From a checkpoint of a small transformer trained on Wikipedia: 22708 steps.
Each number is 500 + 50 x the weight over its row's rms, rounded and kept within 0 to 999. Layers, rows and columns count from 0. Numbers have three digits each. The size before them is the row's rms in percent of the matrix's.

# gate: layer 3 MLP gate, 640x320, rms 0.0788, rows 22-121, columns 200-239
# up: layer 3 MLP up, 640x320, rms 0.0787, rows 22-121, columns 200-239
# down: layer 3 MLP down (transposed), 640x320, rms 0.0744, rows 22-121, columns 200-239
gate22 099:474460501457473508536563519512477526575540497568440529502518449519532522381487482560532590527535512534509460548532529532
up22 105:447437554469558568438442497523567470452543416501466486520486487548428509540492533518546450525509495538528451492455520463
down22 106:394466503583454453439430434531527478495632444570631530503425514428506483408583477647540496532495537580475600529516483464
gate23 099:470386570436436565448401478508469470446508517479522552514474454445464519486453538498476581499549494439536579477534505538
up23 103:550487565483509561468417446515538494444548543535481585528519427460456495474406523447441513558535475490479557499509481512
down23 102:485429481478533445624505477438508483449484562433490495537506572475530492518484551568514578445524482408498425518430525500
gate24 104:541583519459516504593497490483432515518616453461556513488477553601531502525457537507474486545649554484494587508509498510
up24 093:466573460488561525586553441446479426437443570601516463463456461488472534505468538488508501532446448504538457557440502439
down24 097:456410501488587483466476584535535463539414532535525407489537489487504597568502508513465547538560435425550430589512486470
gate25 118:506519440505473609464532468500510468487485546491574482557548366521423508468484457449468468521430462574550519456481506513
up25 103:529425537530525442498619565445582397513575526510527505474569550550412476521423548564422479499506388532482393530468473562
down25 101:524455413453555544497465563497446480434470480493424451448419371476535531599506532491361464443572539500545538531583524566
gate26 099:440505483517537448474459473483485490485546486429482423502473441553449561319550556500507511508449536477503465556484535503
up26 091:473504532473557581490595468572540499502414483483617521478606499526374574456522634535460522523576547424457546558497573571
down26 098:506562568493621566483542506510442510443556444516483485499515483520414481554497432553432522429453531502464532577510502553
gate27 107:472605499507544493569556515405530520352487508507490399503442509479403512519546640514463524558615483526475618504408524565
up27 104:547458494512464500464394461584487471487474517426413378511478452589512480572492529491502497472563498537474439514493451433
down27 108:463522529430587439498546501451558567374503390499509523553396515483386491508443490445527496564527537515434536462462478513
gate28 106:387548483549498503458510434566457502495541465447469493563475433442513516511466488388538524498516525533500491577577484441
up28 099:549469444552471363475563436429504539501474509518552514490521516524446476431492491540555473549520451473500556408505579519
down28 101:503465494486524427474562459551519543513529608565487505541584475416474516450541515493497434582515484518480561515514436485
gate29 094:548485452535429464459437521458606503413472573482441467419551466463467513483451525471483436549518488482532476571414544497
up29 097:417472509460519440442529582584466492489415475472429509527441465501503474536468427457599610527458531592517552528588573480
down29 099:472450537461469446530502558426522488489421501487511493473466545595502551601576486473492527539488440424533435513441600541
gate30 082:459522569431523496525494547480524433516569434505423571552602429510591586413503501492521461468526427581483492490415438458
up30 081:526534506502494422565480512476454521468477565472494561506508411538465524516558550503511554438489564514508504570443472524
down30 089:479438466509441532517523501476428512511554456445576529576450435506555413503509500495470551503459591448510554483454424424
gate31 106:470501519505514472485478531500479577595459495395487604519523370462494426448587455462476614489538488506499557437460613476
up31 102:590541460547561379457470491428457437544462489429580493485457491448440467534512522443476527519535519447564594510471497436
down31 099:498438479483472475474504531456547586511424451497580489509486531459473543552502492497529492509491506533569536464513503566
gate32 101:493499544442493515491462518464521483496446428460496557581563522512589467525482473507482470461446455509518454434493501483
up32 101:548539528526378524541524583446507545541410509512521455473540595544534553451463463443443537502443528510494484489574483457
down32 100:474460470398493549529506462486528520499555489391590478419566460552563595601546574484542442461586450556468467469517454574
gate33 103:451518581496480604471535552502551539537507402451531517502441451476514528516541518549507466548513523549471427475536399441
up33 104:522523448455482471489549417474465501508585510457532466539538526503400505459500502418492551480534363541543633548517593553
down33 105:490464465517528448508523514502437542474633516465484455560498555525545541493523450502542433541545381561508591526520556558
gate34 107:449539538470452530472533482610452598545427517553599484473536516486372584530477509525501497441494576538547534514413480477
up34 106:529475513514483408560453497413541424511487495497458532520480576476608500473557461415521532581442394511453543525481538587
down34 102:519534516523586558499446544406537537567481452563525555618441502520546468466509559485489503449594455577455517505481504483
gate35 113:486575537575519449538438539500479553482585596443518470626490501532512499554460552445435483482451475370488486525462452412
up35 108:492602541448539488477505546499444496491552563517484362491452343584462490428496488474477459369506485412464580590566531381
down35 109:495530511520549488471464491441402400582470535495459442529579470431479519560522478505507473454465441422510535571521507475
gate36 098:533471476384541441466500542471474434534515593535536565484513381539501473446449457543475592488453540536519461487553530567
up36 102:512452506516588471491607501447465503450538558490561423445529552421594537550531487405538465497527477411478536533485435477
down36 096:476536457547506401500487454480491608524469485495568493526483559495519565398475481548502470553536374499531603475496421540
gate37 103:494459530543495528553388502468516486501535462490380430554489520473418511420512514517603531463465449512407503437514442546
up37 099:513455531523488525483490510468626558459501536424372469563602471477482501505483485504546422464434548543453483524491592501
down37 102:428460473591565584529366415497466462490491509455509458589551509616427525541526549534510479429467460490436456456375470489
gate38 099:462435511545493460492510601473431474429462457465448434478440558461512510398570570526513522488417524478505412447513577493
up38 093:476534471505506469533486464518512576543450527570517518556406573405532491531571562535487505484508485560490474548446444516
down38 097:465535475416571482455489474455488520531527631513567505556438461524424517455519531536470477542555444523541478504487490525
gate39 100:482475491475564557555498534590531496441485430475505469534523590500580478579536498495564452431535559415555544587475520518
up39 099:465422492446552537440562608499440422463449555418465480500535469498559493526427512419511409508486510454485551412427516489
down39 100:567566470516458455461453563519456545523391432559444481521559493447496535432530402455516518643520536469566540458417556478
gate40 113:475537499496448553447477536506540512537565476517545449479554492501455478429500496513576438412524532425516481575539535483
up40 107:459528558433435549478456499403551609490486439493531501481592556511547431432516472565591437428495510449563494498430455466
down40 106:515552565431666508488508536518595505519555461483520508560407492415598463583446548435525482515505495458555440445531530474
gate41 106:495489539500477447569560515563458554480397547477529420417538497565451484572448501436414515485483531539535385460446468438
up41 107:525544491443500503542566460577400433522417546457449436450504538480521458552577413516492454491556547431466509599507499397
down41 102:514550542563554501551519474487503448422499487541454549551427545463517482490456442470551643539484384382499444520536412512
gate42 102:513486534496534580593536433480526474505521397514469506545586444498445494515445486609454451540519524441439425576496450531
up42 108:528562528487559448524451502436509561488505522482449520524451470496417478514471554531510428515432543563444582510422523463
down42 100:549548551489486491523539572410394465496516493443432481518501476422462538495428512561435414493477582510403521575500453436
gate43 107:492453487567531438454500523418508528472437448545465444554450522590513429510508510536592478541542474527442482480558434450
up43 106:523538491437481541475437406598602536462527523506539478502434446455498557558541460405566441432592479462450466506583477490
down43 100:524537420485508537474435381506516497438439429597552385484549437505479470443487516508382531449476512625458475448515485405
gate44 093:574587501469533544522558463571466517530475479511556467418453451490433496481484483495447438460432480485513511536428539512
up44 100:489522535466534547460440449521490417514456550462549468487366468493516583474553454502538585528480512497508599486493448501
down44 095:464475499619481432534539429615445489465541537518422454475466500520439627527420471468505450549533583426521599434541499509
gate45 099:541435509496460499571474502420506527395504571584543465434457522578520543503441533496482423524474513454502564490546531621
up45 099:530451540415550516538409518427481548520429439568462473496422500528528586432462535479487557556444406475439450491527498447
down45 097:536490518511444537560458525496507478478478537451483519465504580619513576444460540534497478499519403544517508465619474468
gate46 104:451454459462535536592516374452617420538503543448596540449460471582478508483483439473462576499354506414494493480601509488
up46 101:541534456491488473452453498479513502443444499442398485482528508482491453573483499538486400453605474508393591596464558455
down46 101:413477498473554467465523487508374511427620481481512401448613452474487464446595469472498502456513574532433497493553431465
gate47 101:532533475499454633447516578511456501445502509470505451511535549508539470484539571481483462526570471488502468512579463526
up47 100:529479566526488523437449483446419420515464578466561383527431541508532473465538493424475535518493484526387528569569557591
down47 103:610481508392491595500549513412549407449406569566447404487426439471503556553537491519484515534506614475492496621504552386
gate48 098:536518447500432484460438517494411401527459514488425461507493540578640435523457511404456459594521539504424550461495481548
up48 092:436543503439487483474522404476398479432499513561493506578525449596535465504451485538494439430425516604517488539489491540
down48 101:519542478600531519481442430480457513466528422409526494495572458454493472499520541524541470470424448539498547473473544384
gate49 099:533538459524442493494542438567526449483500553471453635428530522517510406505414498569468486441500553416570450483488473525
up49 094:461541523508501560559556525525511522534465500453509521531558501486477424504527478510519434527436580579610496477571377603
down49 096:552554510577454495514452522548471568504520590504562537366510487550453500447553586543518447599538516423508507465488506487
gate50 103:456499546505449519433548529505477533462406458529537487470454527507406480548543515514517514448541520489525556479476446386
up50 107:456462449510471518544519532396572530624424586424453515475447643464526432447483518432559509482427534502522490423484522461
down50 104:567419473504493515526532587514465403471498471480615530436489434471466542498474455575534532473559552482522508561512518515
gate51 105:454483548516456514528489561496604648527512460520567487554568506428470524504480479531580433559590445410318526536523462606
up51 113:561448560486466471511505623550596489416499526557534503510601490543487524429459504497523566465543566628436540463486485551
down51 104:508508506573374491465476517497524544550601463475533552487528488430500636437447455483596483573577536493411457529574482524
gate52 093:487462548448462461417519541470526520570511519505508509452552490488487469456483574533569462487458660436575535502494484586
up52 103:510464501411482539483548557524559479492511441629547508528507455493435524501472598454631557492539544481495514557471399588
down52 100:507481644433553560548564536487563531485561497629512537637486506458388605587556521440489480524463484526504618517522368572
gate53 095:485560488532447560519533526441526569492496463458551462450493591535438396499484526502458505443477553558565506511398529503
up53 090:523536469431480558509592561426529554448504513571493527440503503543455536455529550494464503495566514536553516562463558540
down53 100:518519459484477449501523622456515534480467492528596487439448572540512452494545556595524555442478478547563462500492536458
gate54 101:502550476502540409501507497504578522521518478472484508474481522509539461495537467521542440560473412464441420474481465419
up54 107:479505434490541501521453534536460436483466483553436576540548479476470452480460536486514423597476392422532499544588460477
down54 106:467538530494518539434456551544487495504464430465549510370462494433587493499479513514517556515461490384405527513464448460
gate55 112:488556374505379445500596511528534538516549548431533526507509513507459530481587446476480461418554532538458539513467509557
up55 109:517476542464520374463520518550439481535565553425556435437481499559490451535448486508465535456468487444580575481595456493
down55 098:523470486555410508443461554469537588544458542480546473504548448522476460563505523467504473487460488514562480545544530458
gate56 100:531539483487521504460461485617491520436562490492492490494459528489578484668559457370625487513510499547475577501471466576
up56 100:445506552474450521505525450564411500384491546399538436437466593456480509507387459426527610510465492494534440439436490469
down56 101:423541457448529514453509509533549563459478533502627499417454505422490484565425472481468554480477519529468447486471473504
gate57 091:488509438437525432428482539361481463480422482424475542436500515502469479482529491476564481515531433491442534443467483488
up57 096:515476507474468545545559436562474533618546479504543555581568450533512432534438471528452513436428528489579475575524584480
down57 098:553511511485502542568555440544533566509504346559417503493498476582501411476450566492405506497484553648538427527588578540
gate58 104:476469528483472504557536483503500522490507373605531464499457543519561435483485508560564611487559525562535443481482398486
up58 111:504575488406548468554444494638464532442413492504486504503558452437550520545552573502525431526507515565525471482520518516
down58 104:563475492508511502602565584492545478489406414478537455541509462487525508523559519524419481561485421387378635557556519549
gate59 100:426536501534530509478506454438595393512611523421468498543608490506554453489505446529523395453484643556464558541569519501
up59 096:498483535521549471502503505513463548508515551464600504434461465501448422474489522442465476522579454455533511532511546548
down59 100:517472489509481536582473495490483362408509567601528506506507484475541534505508485424523492549434505531565424516465549558
gate60 104:514470551449459524462383433483522576404447506565584476485498541519491514473507518447518491451519496518562508489508552505
up60 097:474584454542511433474488449465553557454516523490443430486477525497483464555471456556566421544412484576517490495498529560
down60 103:464491537471469432444363521395528483471477476534518449585605556531471520505592501479561459485531538517516509625430532522
gate61 100:464559506448551536476422538490534388431527514437503471466497497496528507496497519426410526437472449535414488477486574454
up61 098:411505555468506637491390507675458473519503480480554458571499545577575491515508465515499503489461524567442508540545555565
down61 097:546514572478534553536470475609439486472443515517513509460447555461522487591524549425477504440513513408482502528534483450
gate62 092:460487527420599590444510483509448618354469463462584446484505506566518400556543436547475550423502578449507467530464540406
up62 095:523410483462474503550506444451415496514584588458491510531491480555561419434464529600516517597496440605498561435498470502
down62 098:548543529501423428560494433398507592512522481452458496505384516551463384439532489470487421495509562638504476525535519518
gate63 097:536469518427572573531479551544504499533497415502456577431474481540532576396445571462488560562578580529485468476592597481
up63 099:430523551439397463476474489524507539435581523384488473505533505549474551498561564475496601507493424497525471505537501508
down63 102:479439569508439513526546406428598585521423404501522542545492459495472565336513567540494536485502453504586515511504514516
gate64 101:495408540479517550423499487580570388385500515477472499478548538501500487560569463477571492520477468444596521473453471540
up64 103:521594495611436400513469496484438555511500468484479492522602431459577541497467561520448453591560546514425496605585546503
down64 102:454564530467604466547475487495450499526475466472479581405422514465555543542561542527487423469533478480551527431561542434
gate65 095:403458441482479381514543424558484531476508509466469605470512532505484545491540438491500507539577529454415453445485475514
up65 092:459551561469515425464426516460520553507550509521487546521519559525493462522431452436572440582447518429553512525456491562
down65 098:366549538522485424528494384558501523436444438463504515475471551420522553469437517449558520416498481488407434553380576506
gate66 103:384592500500528521534478652479566444506531493491465520576595396452426445446527529587551447454466470489487507509520542554
up66 097:596478529594602525510470352502503472479397527440520460510383542652450418465523452523471505530508473422572517460547483586
down66 104:534551604547465541422525478506500539523468486500503512427522484504478489496510493370499464435542518549486546503382559470
gate67 092:511471448522562450423440602550502508475508443547534515456563460525540614507525478608468584543434459561416475482568449487
up67 099:457506466519474498391444610492527514421439420522448507506578425552495560488493535525472530515508445533430469484474468439
down67 094:535556576482541666490508515446543575475383434466473475523625481560427491524547482527487501472492489508439443552613485368
gate68 109:491495490571447481497532429576483541423545488554472541439509532521498480530518544578539556492449513530605448490492523525
up68 100:454521425504515524469426520573547498431489468374530505451523502451455492518478479499426481492512459560491488451422545568
down68 097:518483560426434508449526584481457535486507470486448442522430524561462469476531415538455491409516504550515523466546514433
gate69 104:460441632433423625477545528532406483496465496456484519522482442503509484504504463441479505558513441411386487591467496498
up69 096:462425512511546464548539585533550531534518542460433554471558457486524498519475471521447466440473458573473510452495547484
down69 100:530442534490414539621570344588481437538521481514524511533475552455448511508573446478454546542507495555543425525523529414
gate70 096:559561478475573489571499463457596590534435499517572526523416500465541484426405513485420479468617486510493556517479550522
up70 091:535615594467502449552497464443566473622551499557617457497420502567437408376497513557502521421548471567473557498564520477
down70 096:533424414622448545421484459481493430439515524535486475524561485465447480524625494498475466494490544485543453543513497442
gate71 099:578501485532517528509458583571516562492513489525466460516524510508504468600509524431450511467465600502476511473504418464
up71 106:539555418509451440452498531530479433523518512506451474516609519488505410548475531512522482459486525562450489554511435542
down71 099:467469485486498420566493411506435473640557583475466553507498454494513492385473491576473518491559453549531553465485503474
gate72 108:542492441512498454562484509466598459459449484569409525558527571464495534504461476481583396452515544516478465433402573492
up72 107:507497513480404468549530527507512555492489469495437617439554462480492476473565500540495490508458571469510443535451462470
down72 107:528476410455462502543418622488466455541514555509502553538500475507552522510594510479566504498436427520431357505512451523
gate73 103:449445447418454506559503467536534595547481511470389525545490550553476567591568485468513561511516531560512503466446555537
up73 109:499413531401523421496533523483551541492559572454537596608422463552504555435479571544565528444428495406509500534445556534
down73 105:494489529525509493508607440456455525510478496471501507472570531461405593512534452505581565541514489535442521497470465456
gate74 103:434530428474480490549489469490456482558456447445483570598507534387468531458361584413664541670466481558540479478507542508
up74 101:545554468561485470495502547487492418465562446467485423420549444510568532393457425576393469499538486441528563447517519515
down74 100:536526482543527475498489505529556534407562601550566586484452477498607508496493466510527465437553574516512457535509419551
gate75 093:505502508558516576558577556400505554551445525515490495482509459455474483497559428502522450502458551467532521478509535462
up75 095:460493498438471483475550517471510505478532492491546467439480441450416556531546521497440482529476557498546548495498483479
down75 094:507510614483417523477544505448469440532483574496545408575462447484499481530477419539404532449415555469573474487424399540
gate76 101:429551480423526569506510532572502493472537390555525492511481499540515433533460545495444355495493501579452493548491560535
up76 098:534410398489485379467513475548505463522416528523549489528485464542566548572543360512464493500527564495577515396436510470
down76 099:530433510493485467519480515516540415451605524518521465473515446579567456456510512501582543533454550531462565471527506448
gate77 102:610513580542544478485412526424486526425486490428539440509485470473428456489534472535512521538504424519477547446464522431
up77 105:445497459528474542504487463514523457532445509439429551523533651544535431434550515508522557423549411502612472619480495469
down77 106:399431572470573554518509549539514442477491517554462441525458483554480523472536513519557448520482454464532524538446494529
gate78 099:576407512585508417508496487554448513463526508506510491547395540472534543568501539570390475515609508484468579454420495587
up78 097:435451488462507493437481531454478538411486594411511503571485520458497425458487503438559411580391549506452551431490523509
down78 099:513552523509506517543585564597497488557508459529511508460421523545567457536410553487495460548542492452439594452464520551
gate79 101:527580489460537486548476483583446521531494424633504482491521466486569595578382451502528471525566562534508459586435506534
up79 099:559575568511425493511398540407496457478446559422502595493487467392490454512527486438529575538443492503509484443572467431
down79 098:473562468557426496493354513468487500475482502412511493464482458425542498556600587508549529597371474565487550443548494445
gate80 100:410475598537582496579467507535537410493520482538485495537528459530504527541561419430404497569520503560579506473446493485
up80 090:432476447553559492543597509514392607475503559564509501488583499458364568492476546553497438449531512483498622462506465435
down80 096:483611430509532484456486499506493551472496483511482599449472552466580460482520509518550434404567510417527568449458460439
gate81 099:538422533508583492446484630480478493413529430457513490480503483570507420453493534420461485399437540404462524511474517485
up81 102:490483433516438638461580499571567554498471513560494512542510410471449592503501431543584433557464480468475527536547526508
down81 104:538545577423438569615476513534492510459494445488607505517479518507586547460509519501485478497411519519418457490494481474
gate82 102:586500434437499556547496436570529528530464517453484477498437436563478564584469582495461579489490615404561535429482474351
up82 099:537479474424504482431514483556521430556471450500503479428516540497509539566586546503505613448495379502546490530455470475
down82 099:472542535549510461495576520527429394502415539516483442428543452434505495471491508615371448497482541511516492510487564476
gate83 095:581437506400424461603480425424556460437421472518492559556492488552496471502425409506458483493485504549545417534486448479
up83 100:407602508469513524449531566495587428515450527543440538573546509458485530438392484416412499476447511517522505482496500436
down83 096:437407469442556456470470513441519532519497482618476587508516429493451566515537452564419568484444403586508597536513513483
gate84 099:409579551482485538506463439551492518447494585502481445474564446469467379403458394527529534488493528547524488465505584514
up84 104:447584526423457453541512601470586505483508466547537501527467449499500471495475523459438549605610576464526534478507463541
down84 103:429557522482416568574494484589429533514456537542562488501435508470547452499471511540509492546564512472460536506562413461
gate85 105:469504482500446505503437488493540416549472472496531604526464521611468524458535567428538528527433472472541448489582452506
up85 103:614491460465547545530548509521527475423410435474460445525497538507558480566421395505580575385537568538513495569509453483
down85 101:600468447475485545501503481589463418496495552442552505466520499511429546478466513489474510532494525555528533485542420528
gate86 097:502487496559484568403514534535494497515440406524495541515463515494488535539548555529517516515519518483490532528548458498
up86 098:571476479432485539534493444452482472569559488416512513579562477508470515444472557506511513480407483521530473522561496477
down86 101:483532530589612437541524559501527561424423518490505473475503435500482525514593514559432458522484446481433538525457470410
gate87 095:422441497521490517406488515470546546528486468427478502527546578470550479586489492453496473473536535587519492547360501521
up87 099:564545464476468547532528422567502550515505599510340508487478509522554404578444415480501459524467465473606557484452394505
down87 099:564565566428508495444479551494503517582492513516472548488479441509486451423485622535523576464471492532506581484530442482
gate88 106:569560455584470563512410446520532552559508512487526481540575484488505469494483432613542441516507442393458514546438442445
up88 098:591536531465474514520477535486472442604488504487563489583558409544570491493503449520526461503442521495457521435503486469
down88 101:518486536439451434445484509445435514557449593455524537486574449509509516455507448678516453497570476433528556488551516470
gate89 096:513554522460431552505582477508454435483502463553483543478510527519513550497476548470541391480460460431382490475519486570
up89 094:506498450392455471565482434484383495499425523557477518435487551541474536527516554445516490532492479468602531517518500452
down89 097:509556533477489482495510429491426543500467536602487472470528512427524476498552515391444491463477493514488522410530593475
gate90 098:464571541503497563483511422391459508457461448504470596523495543527524453435551430482448553515532480627589505522573556491
up90 099:522352539475426467540564467452499450472431426486401479433483568528461516471486561467484503616537525447527489468515475455
down90 097:515456522479398509494486537518541465484474601520522470497523447534410494586491571535491483505473528517524533523387357547
gate91 095:557468475521479538487445545442499578372532483543548541469587541569455480517447472390479433584519405517542498496426534565
up91 094:487540585501546553530397483476541503456547512535532467527492480569586583435525482460487481470470503525600529515513509457
down91 093:447533437568505447591536572479482489403492508482518511470509469488606469526492538626441479510511611549537618496512563504
gate92 102:488475563569511419520510518543574586419519496511467458475563436544441484498539427523598551612491602464493477513491583560
up92 098:438445563570537553539531531475507411493440419553446416597511492566572428500421547456504496575461551477473464462542578556
down92 101:468498592484502512443535490412531480427502479498464512575434559430523444494488542472612542622498512471529466486527527580
gate93 089:588590393467474562513473472548547471487536519495374530463606490511591460536431454387546444521521413482443512530532588574
up93 085:489490576575447514519525493555584491532505458451541522466450530420499568471492494542438537536475495534506481488467446482
down93 097:523507442476499547476485432583557397458460384509542516446462511484552500510486545557539459492478475550457483332506464559
gate94 109:440589563545559548481498524463512514606561481534487573570498461409434640542618594484489546539517432514497366540510504517
up94 101:431491516519523634542557487483433542483560534416509545602472385445471561505482604517485489567462439471501431526504549550
down94 107:461458470502546501511462475490426482478588461533463461494479477388474508529552560505453503540469479417543451538535508481
gate95 120:525454620474534547560514511476427470518483429499519480571508563598449449493479469469463476493456531486536581519463575479
up95 101:530558453473472538490463511524542555471574517448497589448437467443509542503493484511466502489557475433461359530591437611
down95 127:494426545506482551554546454519440407523442434521491486509525582554503473561496461514519500525438556580586616512447587443
gate96 097:428483465469516477507484549602520590485521537575453618537414537474526516509491486517562521511497512340597579435430569631
up96 098:512492512529520467406494491561454415568494531465462412516437460531541469519546464514515593438565515413427538467463500512
down96 098:467495542476500538465476453501577627509441505464529543539488542527427479460518491560484605499533525486548432562492422549
gate97 107:517656510522574543488499513538538485531507507469523512511490497493488532508562488496513526533457518454485451508605509535
up97 115:474437561509499551602557592404470437578533620569516492405452588555531403544457394517476410474499607575513440460499477478
down97 103:508501541486464548434485470500493501488527530562515486445462439551473486418484516467452427465527608484454502428399514404
gate98 096:528576482533481523507437403473463546521424562578589574515519439555497495530462508430527491512415541378549422453513458475
up98 091:535634416475529526571457494596518515435508563475539445431486474506414513503508537440529527521499581458492434468461467524
down98 092:461474394544483555493533447541488490479480487582571481539541435642446485507498485468448506492469578468501481426475467408
gate99 099:467490561507479468477528437563506514621475463505445526437587525411589499414520391471417403505505532523520558499591525520
up99 107:548402578531471543444363442481460454538456454598491417510530590529473483484499439455519502528506524477534492494510589473
down99 100:463488466469450515508461428486574454499522528518557484562425451570468483493421480450602521547512525437528479480559501442
gate100 094:544461420597566487493498564487561490496524479557394538558554445415613543496467474461549406508574502459464536398387551524
up100 102:490519612575416464495474474441491404525440576417505440542489535555424516571522473467495485508401404463476567561537523489
down100 098:403466564521421548559455529535561508501393490504476530535531488496457553592451529546551511417428456536466459537493451562
gate101 099:510522596483481490537458546489485473427604494539578481494555433541502479503465443415508585538477528514589506535538503555
up101 101:464544432534447552589616437530565487497383471457637531553492557452511483535522569564515513477606534544439525515439542517
down101 096:502493499538513496388554507510546431480503506514506398456529496462517488510521478609473425483486506502538542357478527512
gate102 093:508558529504555403520513491478547423528419538509543493538524392485537522460489541474528414493514520453523471439594470503
up102 095:514484532477546402537517478525496536508415507421470477443524472478453516539428503562526400455482578494535472490518516528
down102 098:506443508528574433503498593519551506437472500512570498502498464539514407465508482394513446472467509569534481511562461473
gate103 092:534508532540481451475524559511451472393461516580470412509489578487534423514504520542503453548468536463609543438490439447
up103 096:471436576524455501513504527542562498455548515520489463516529488495553490625508544493542418503392517450390448486535489546
down103 097:526545455472474534428583539449565478566546582517491489534485457506456415419536539466572450492504578583425526498490485460
gate104 103:477491484453510439431612469567427455627546531373471545526420567560519487506501520535514500437598492597478505422493457452
up104 109:557574491478552545522469583447548557469502491540442459497471425423440451449487495528478529522385424416503499563546491568
down104 098:374461512516494568459497467491463519505577550508451503505478519530529471441454506546499422445540427552464520486494500490
gate105 092:481439487394473583487555447547431459421581539535431592547487459499544507479466590531446432510585444484475451522434494464
up105 095:526544529468485540447443433533533523534561538546479475496538385482550485471493496507533478541523558490617445504536507454
down105 093:550499576463477391561454469477582452504551535575499483491552440549500465499521459492597481459399585542542527481506535484
gate106 094:522513506476429523379533487526433583452504559535493408476441456508502512491558564481523506492456450597465503509545471589
up106 099:555478523495449574418463475503393425447515572510493455511521532440504480477572597460551506434545503670491600472473504552
down106 098:426454465510505611451503431510468471496533555543482424533542445471513392481485602484526446459432510561501496513554548510
gate107 094:479505563536540417544452451528433525477441515537469561525569478405402468495437476481478473526534492413489523475507435550
up107 091:474471491436547543506497499554399516502440438418513515560623482454529526437489445494437521553544483453403494475428539395
down107 099:446467516530487380469428523458554586491489543498474554493489559487552543410583556531453495579583537555588448529432486441
gate108 100:499506563591545556476498526452491509493507561545459536559522504476489445507501512465458529426520534584463531515500600471
up108 110:481521559470479527396441445526565413573584538498661543550469507437458521491515453480478480482596451552547508510371532485
down108 106:524514506535548489598528501542551570489474572455491463530541454502552375438544487574534552497536492409585509397463474517
gate109 102:516448475427508454469419547501569479561499451530454503530560546418472466494540470512504490455429529513527480399502522527
up109 103:441554557457458475496412623434562596557490497536383462522530499475452425382560429522616432501469557512579457503484529529
down109 102:558506493430440459485523586510536378516520396426374465497588550516512521582457432559562481578514548565549456458449514574
gate110 097:511513515604447567429582602519462537520548473578522464450461491629461539472619487472456528446520422480505481473536460478
up110 098:517497448631510445614590579414454511512486415527456489505558445451510472570341509519487492476506475476533471463493568481
down110 097:521586479634507416517487440487468484517550493502461481469502544508510551532449474612541534513494455508631481446531488497
gate111 107:478551506431496416359448483424519556558584526362504468502486543484519563472449457437493472603576511483541460528424491465
up111 096:525472547494464513483612607453511476411475545579519391504481552502475517496523489461508420532540495523518565455463531523
down111 098:455549607445514487573599531609614561602488552502427599496533477555494504467589554590516510490483507516521583478513491420
gate112 101:504398572428423470578551536567550438396511531534406533502478512531511433516499452537501400494461551512595591501488553514
up112 116:483468489549535530408473361558449452533516534448479530436489568627468535517455503485510492399556508479526483523473483422
down112 100:454520541465496523532439537432563643482539486550531523461476555478515557590423555573444427464523479534521490496585429585
gate113 099:486504592525536492472427539429480440509484542489547638612561460526454378484519441551453509481493465574462415540403507455
up113 107:455535508604447428474483508536489454541500508539491584557489437434492411554547389527587524454530414543398404517492445453
down113 101:551419531536450438473490535489499555510434497493499510497440387579542460481468485577540507510415480400475507536533480459
gate114 101:507499527510433553449573568535492444445668555592517493538472495421442434537500567502505439503517537498493478555506530559
up114 100:438485422505475505475461436518447408497456518433522538560487560550553406467561467581456601507364491420526500566517475459
down114 103:510567402513398487380537552477453510534492506437519553458457512548492446500582485618472505540536532522485450464456562517
gate115 094:548351406471464420495489515581426539530456465505537549527528435496500459514519474445549543559470502574502466520495461558
up115 100:544574521513492509491442561487595563519507510542452479498495537471507532517448460517615576549487503510511402451426547497
down115 097:589450427537385451503491518517443567460546564419460489495543560468425517553467447488479430587474480503503462598511482523
gate116 099:423571586509517507537459519585469580508518504584460464443508419496481510560480515511462583461523533553486496469555483541
up116 096:550529520567418487592572406531525442571413459438442444534473552431495394569476403582506444441562465471604569494468540531
down116 099:590522466556493583461478477516578440511418569442490457503452530441553530655496478506501441488502420522557515483377519571
gate117 093:530525417578530473452493465617425521508551483537391487450528514526580490518498485566468505427491590504552503511441493573
up117 096:518510367511493507428499490625433494516459527427483517440567491489495499548461511486436491534503459468461479501358467558
down117 094:532504473576493557529459491586451535487428508504513488465465546456461555475419553483493559458500548549495563512504389439
gate118 105:475567486521558493540486610443579542483489459452568491496481483361520548513552425507517554550465547543375426501542447432
up118 101:500609433520553529513499528467568579498520502463515459422475524384497572584569518471560505489352437570442550491485457486
down118 102:526491411489493510575488461540463573425517504565602490392433480430457599482539488492510435493562525509467496490524465484
gate119 100:442489502483503410484468499543519578548603551538483460408540503551424563459452497511569498518393497534465542458501496490
up119 096:370476489567484425498554506428575412504612467440480502499567567564419480604524493493568483486438507479567527537600511488
down119 098:508572452504547517562523475563545484492469492475524546496461475444386480458550497566444579442474474495558524508486543448
gate120 098:472431529528469495435522506510423431477597547526446446426435488524521536433555589550531448434420455430476458480555593477
up120 116:636520541408472507549494482565523445475476513525456539512549534450522594516523558442454464499643486473542483523480499525
down120 106:570495586502388493563525497603536499453559546473510445397480552519550638460483430461474478511478513485400558446570523468
gate121 097:518498497405465446544574422368576544527562465458551451565533492422425436515510470439467456468530579427557431601566458465
up121 099:415466486581416491509394519525431559523492501519451500473494591608551462459507503481504620574466460558518500501517481527
down121 098:463565597499492527487428528568492496455536479486552566531466484591434470516501398509430544583530510541600560515505523536